Part of a small language model's weights.
Size: 9 layers, width 96, 3 heads of 32, MLP 384 tanh GELU, vocabulary 4740, 1.94M parameters.
Training: 151M tokens, 4603 steps.
Each number is 128 + 24 x the weight over its row's rms, rounded and kept within 0 to 255. Layers, rows and columns count from 0. The size above them is the row's rms in percent of the matrix's.

# layer 2 attention key, 96x96, rms 0.0917, rows 40-56, columns 0-95
size [ 72 131  87 121 109  84 104  79  87 103  95  90  77 103  86  85  97]
[[145 142 141  84 167 140 128 141 125 157 109 126 130 112 105 113 154 170 148 129  91 119 115 145 115 132 119  72 169 154 106  84 108 126 138 125 100 117 122 161 125 138 129 126 162  90 127 144 144 132 151  97 119 106  95 131 157 113 118 144  87 156 161 126 137 127 106 110 102 125 139 111 127 162 153  81 127 145 125  90 176 135 115 134  87 138 109 101 193  99 110 181 127 146 127 119]
 [112 122 135 179 118 123  97 125 105 100  89 148 131 123 168 107  86 122 104 129 176 124 152 122 150 119 181 202 110 114 132 131 108 128 121 136 148 121 144  74 157 149 137 132 123 141 142 118 107 118 122 135 131 148 144 133 114 137 148 139 163 139  99 137 107 126 137 146 170 126 133 135 152 121 107 142 124  81 127 137  94 134 125  88 149 116 199 152  88 149 160  94 143 106 151 139]
 [136 168 145 115 142 120 135 145 134 136 111 144 131 109 115 105 121 158 156 124  94 118 118 132 109 104 128  89 158 139  97 109 110 116 109 119 118 123 111 131 115 101 140 120 151  99 129 131 151 107 164 107 137 124  73 131 124 114 103 145  85 127 125 147 120 109  99 105 123 120 148  75 130 165 167 109 130 168 137  98 195 146  97 129 110 147 109 108 196 110 114 209 131 132 118 123]
 [123  89 140 174  93 114 104  97 104 139 134 124 123 144 159 108  77 123 105 109 179 129 134 120 128 119 172 160  96 108 146 144 131 128 125 144 158 129 136  68 138 168 141 148 109 129 140  99  99 110 101 122 137 145 161 141 118 158 159 155 155 146  89 122 107 145 112 137 171 138 133 142 146 116  95 157 105  93 132 126  89 140 113  92 147 115 168 150  81 145 141  94 145 119 143 120]
 [130 158 127 100 166 128 144 142 146 137 121 126 124 118  99 116 152 156 158 127  85 125 125 140 118 107 109  79 157 142 106 117 114 123 130 117 115 123 116 163 121 116 138 132 148  95 125 139 146 126 151 114 134 130  80 134 137 116 119 120  78 136 144 142 127 128 120 106 123 102 144  57 129 147 168  86 127 158 142 107 177 143 117 153  93 135  96  96 194  96  99 201 123 135 113 130]
 [ 91 154 153 119 150 106 164 133 121 128 106 155 107 110 120 129 106 135 175 152  86 103 137 156 122 165 132 102 128 160  70 112 132 110 159 145 125 151 122 128 133 139 144  92 155 149 158 124 156 109 137  79 116 110  63 109 163 127  75 140  94 122 124 142 114  95 125 146 163 107 158  98 126 137 131 118 140 136 139  83 165 103 125 127 136 141 106 119 149  96  97 165 117 120 119 140]
 [115 103 129 154 101 118 127  96 130 125 142 107 128 157 167 122  87  96 107 119 174 131 136 131 113 129 116 146  93 113 143 159 143 156 134 148 157 126 136  79 135 154 110 125 112 135 138  96 107 129  97 157 144 130 171 130 115 151 154 156 161 126 123 126 124 139 145 136 160 168 129 176 137 105  91 148 110  83 129 129  79 140 127 132 170 141 164 162  78 156 141  64 134 136 138 103]
 [152 104 109 108 115 145 125 126 103 108 132 140 161 130 140 141 160 126  99 130 171 147 132  95 116 163 137 144 120 119 161 157 143 148 111 124 162  96 126 185 109 101 108 122 112 158 101 168 133 135 102 169 134 167 214 109 115 135 108  85 155 145 145 103 117 106 170 123  94 130 107 127  97 118 128 113 105 121  99 164  78 132 143 139 120 120 128 109 138 152 158 119 123 110 142 112]
 [ 96 120 124 105 133 132 188 136 121 128 123 138 136  94 137 118 173 107 113 131 135  96 131 102 106 136 172 111 114 155 102 141 177 134 116 133 136 131 105 162 156 130 107 128 146 143 117 106 156 106 158 119 129 122  88 123 121  78  35 118 175 118 131 159 151 113 112 136 143 155 119 166  67 120 106 122 128 127 140 124 137 117 158 115 134 174 119 116 138 116 151 137 125 102 160 125]
 [165  97 145 157 151 150  96  94 146 147 122  87 129 137 126 131 103 143 118  98 169 154 137 136 133 136 134 129 139 137 125 124  83 121 147 120 101 106 131  89 124 155 138 126 124 110 114 144 103 152 128 131 104 100 136 156 112 156 239 157 120 147 116  95 130 181 110 112 130 123 137 116 164 126 150 135 123 143 143 140 122 135  89  96 127 105 148 126 124 165  76 123 151 157 119 135]
 [ 84 154 109 102 140 146 151 143 135  90 127 154 147 104 114 121 146  80 181 162  69 117 100 157 157 169  92 129 125 132 105 110 127 135 138 139 118 147 133 162 130 114 149  79 126 160 145 122 174 141 154 142 158 128 110  92  91  97  81 139 132 123 119 165 132 143 139 160 134  99 130 115 117 127 121  75 131 126 112 122 155 119 143 121 103 111 123 120 158  78 128 141 132 105 112 130]
 [101 157 129 135 154 127 140 129  88  84 155 151 112 126 142 160 150 107 127 105 143 118 131 154 114 141 169 125 144 161 141 115 149 119 108 128 123 135 121 118 153 167 107 129 136 151 115  83 162 117 146 126 112 118  97 154 108 129  42 116 142  96 100  92 126 129 132 111 138 135 154 140  93 161 150 132 112 110 120 107 131  94 176 112 148  95 135 152  91 118 145 115  79 127 141 188]
 [163 103 113 159 124  81 119 120 135 155 121  93 117 133 110 106 150 165  99 115 153 162 140 108 114 122 156 151 104 107 136 112 130 122 147 133 111 132 135  77 111 178 138 159 127 121 111 116  78 136 139 132 145 111 134 131 100 130 194 120 110 152 133 163 149 171 128 140 133 125 124 100 161 152 135 143 121 134 155 145 153 153  96  83  98 127 108 128 137 152 120  99 167 174 136  74]
 [143 108 128 126 100 148 141 116 130 148 173  80 141 154 169 118 117 117  95  94 187 103 125 110 101 150 129 127 133 123 150 148 118 146 101 118 164 127  95  94 136 142 108 145 144 132 112 122 123  78 108 132 137 113 150 144 168 150 150 131 189 132 123  90 104 107 129  96 114 141 117 151 122 115 129 181  90 169 142 141 105 128 144 133 149 132 137 141  96 164 105 134 105  68 148 113]
 [141 100 147 113 118 160 112 143 119 115 122 162  99 132 150 141 130 122 147  97 126 150  85 161 111 158 123 123 145 153 115 130 127 129 130 130 127 127 100 130 101 139 104 119 166 110 121 142  92 144 156  97 120 123 155 154  86  94 132 128 133 175  85  93  90 153  73 127 157 147 147 154 157 138 136 124 139 184 137 123 146  92 154  65 108 159 117 129 125 133  93 185 129 136 125 104]
 [143 117 143 149 103 141 143 117 126 135 121  99 124 110 123 109  78 152 148 147 133 104 159 103 147 102 165 122 162 106  94 154 133  80 151 115 134 118 123  82 117 129 152 165 130  81 161 118 110 105 142 112 113 106 168 163 163 145  90 192 110  86 137 153 121 132  92 148 116 171 129 118 118 113 123 137 123 154 147 113 114 138 100 156 158 155 112 115 159 114 108 170 140 119 151 110]
 [120 152 147 165  94  77 161 107  80 117 138 204 129 155 128 126  67 142 138 116 131 124 108 130 112  66 114 151 126  78 147 149 129 134 122 136 156 123 113 134  84  98 162 135  98  93 140 138 107 147 118 148 118 151 113 150 145 117 112 130 112 117 141 135 136 126 115 162 147 139 156 109 101 143 150 129 107 101  95 119 116 149 112 119 141 105 134 148 101 126 167 114 110 170 139  96]]
# layer 2 attention query, 96x96, rms 0.0921, rows 41-56, columns 0-95
size [ 90 124 102 112 119  97  85  81  99  99  93  71 102  85  89  96]
[[113 127 132 105 127 119 123 116 121 148 113  79 106  96 122 177 120 139 144 165  97  99 137 139 134 167  87 100 120 111 108 150 128 120 160 165 163 158 156 112 128 110  96 119 113 141 157 125 144 126 100 103 155 100  96 178 152  96 131 135 115  97 133 125 115 144 176 106 112 159 119 158 118 126 104 150 159 104 135 130  93 111 150 170 157 102 124 178 128 120 108 104 156 136 118  82]
 [154 152  98 119 140 166  84 127 130 147 113 117 174 155 134 115 145 141  99  95 128 137 164 121 117  72 143 128 149 132 167 139 123 156  93  99 111 125 104 162 124 111 103 184 134  88  99 155 129 113 142 125 122 148 148 111 165 138 153 121 138 128 135 124 160 121 102 110 103 101 108  92 100 159 166  92 123 156 121 131 180 171 105 122 116 129 129  99 146 110 130 136  84 144 115 155]
 [131 111 122  94 109 154 134 104 130 135 105  83 120 160 154 172 129 144 151 177  79 119 150 154 126 160 129  75 124 130 117 125 130  87 163 134 134 163 120 148 106 151 140 122 118 119 116 135 173 157 167  93 109  84  93 129 118 106 111 142 117 114 144 110  92 139 123 126 107 164 113 151 155 120  90 115 153 152 114 105 115  93 130 168 139 116  90 159 127  97 118 126 151 152 120  87]
 [152 153 116 151 143 148 110 142 114 119 131 158 168 117 157  97 149 126 109  91 161 177 149  98 151  77 144 144 156 114 151 147 111 155  83  85 118 101  97 158 121 123 142 124 138 105 114 149  88 112 142 147 131 137 151 107 126 142 170 128 133 153 122 153 143 112 100 137 121  83 137  97 115 145 169 101 119 138 128 137 170 176 117 117 102 136 142  95 146 125 143 151  89 110 111 171]
 [137 140 117 120 135 125 106 139 137 154 155 128 149 141 136  93 108 163  92 119 158 144 176 129 136  89 124 130 142 129 135 141 125 169 124 107 116 106 140 134 112 103 104 150 100 104  68 112  87 101 104 141 136 162 144 106 178 142 163 104 149 166 175 140 149 103 145  84 133  93 129  98 130 153 165 105 124 123 159 133 157 173 115 109 112  97 166 105 135 155 153 137  98 133 146 131]
 [126 119 126  86 121 143 144 119 140 124 119  67 138 153 181 140 151 121 144 146 103 138 112 137 155 142 117  72 145 107 114 126  96 100 154 129 102 169 124 186 108 127 144  92 123 131 123 141 156 124 139 142 149  75 105 120 102 123 123 137 139 126 179 116  92 130  99 141 123 169 140 148 152 110  97 154 151 110 100 123 118  67 169 139 143 104 137 160 128  99 119 105 156 120 113 137]
 [178  55 148 153 131 124 140 122 139 120 126 122 135  93 176 160 128 124 130 147 112 103 138 121 109 132  93 121 136 161 142 152 162 153 165 150 132 104 154  81 117 126 106 133  91 136 149 120 113 142  86 145 131 138 147 153 141 128 160  94 109 147 114 112 122 142 164  86 121 176  86 164 119 137  98 164 146 112 127 112  80 104 104 117 130 112 154 151 110 115 159 103 147 147 135 129]
 [103 143 143 161 134  95 132 113 150 137 176 113 154 107 119  74 118  87 126 104 138  89  84 158 139  99 148  99 138 165 112 121 211 105 107  93 109 121 137 123 161 127 108 139 140 147 114 145 107 125 140 153 143 139 134 145 164 108 126 116 158  82 140 147 153 106 125 144 172 138 158 119 127 116 130 108 168 121 141 166  89 132 123 147 105 103 125 117 124 143 146 150 116 104 160 125]
 [135 111 111  81  97 145 124 129 130 113 103 152 108 136  99 162 160 157 135 147 121 144 142 114 132 147 140 132 140 130  85 141  97 110 154 132 142 151  63 159 106 121 152 116 155 103 121 117 189 129 136 135 114 110 104 134  86 144  97 154  99 158 113 145 151  82 113 149  92 121 100 151 106  99 112 126 116 124  96 101 157 117 127 140 133 197 109 106 161  90 127 143 154 113 139 138]
 [119 131 124 139 143  60 146 136 147 128 167 125 144 133 147  93 120 148 135 144 149 149 149 110 108 106 104 150 151 148 134 120 134 144 132 134 118 104 160 120 111 115 137 111  99 133 120 110  64  89  58 159 139 148 146 118 133 161 139 102 152 107 154 122 153  98 162 131 161  93 184 119 131 167 162 144 125  86 160 133 131 145 101 126 110 120 138 109 104 152 159 102 142 148 143 161]
 [ 93 173 133 156 162  74 116 120 146 109 161 131 112 101  99 153 144 109 132 132 118  95  93 145  87 133 126 105 124  97 133 161 153 163 121 132 164 140 145 128 100 131 113 120 156 146 108 101  96 130 146 152 156 140 141 117 176 130  90 146 125 102 143 122 124 156 127 105 119 140 142 126 141 116 126 117 120 124 194 126 121 130 148 125 100 120 122 119 152 184 146 160 135  69 139  70]
 [153 169 123 138 102 143 126 107 120 133 124 156 126 125 142 138 104 124 137 130 108 173 180 136 100 164 113  69 159 115  88  75 140  97 115 116  95 117 101 140 114 138 115 105  94 129 124 124 170 136 165 128  93 114 130 167  93 126 115 150 145 156 135 151 121 119 104 181 100 120 145 132 128 110 108  91 123 164 104 126 174 131 105 122 173 141 110 143 132 103 112 145 133 111 162 155]
 [109  77 138  79  93 157  94 143 155 118 129  86 143 167 135 129  99 138 133 159 104  73 110 167 116 113 157 118 149 126 115 109 127  98 129 122 140 145 137 158 115 137 120 151 155 129 111 118 154 129 164 122 129 115 110 102 103 118 128 129 128 129 150 144 107 108  59  89  93 189 107 118 132 109 118 138 131 158 127  90 106 137 160 135 117 135 131 141 146 129 119 155 147 135 139  64]
 [110 146 107 154 134 130 126 117 154 112 144 145 148 117  51 124 135 135 152 113 118  94 171 119  68 112 154 131 151 133 116 163 141 143 124 126  82 132 118 152 112 140 137 127 155 150 126 147 189 128 133 111 113 131 142 138 152 166 114 127  93  83 107 133 156  83 110 169 126 132 121 128  87 154 128 121 125 114 144 121 154 144 114 125  91 180  79  93 127 120 124 144 140 154 159 108]
 [139  99 157 119  94 128 108 112 118 135 120 188 102 140 129 101  94 135 129 116 159 146  82 131 163 104 112 154 110 149 145 115 127 124  97 100 148 149 117  97 173 140 130 124 144  94  78 140 117 105 168 123 129  95  97  98  98 172 146 123 120 170 124 148 120 120 104 135 158 133 122 116 139 102 136 122 166 168 122 122 185 120 121  83 116 135 180 127 113 136 115 122  95 107 132 154]
 [125 181 111 147 162 135 113 116 121 108 158 104 102 136 135 193 131 105 127  76 117 163 126 109 134 138 146 116 124 109 161  98 113 150 119 101  88 166 140 126 112 132  94 103 116 126 132 161 121 130 133  90 160 101 130  89 160 121 148 100 112 132 104  95 113 157 153 106 160 127 136 106 140 110 118 153 164 163  96 150 180  92 118 111 137 109 135 172 134 149 108 109 118 102 139 145]]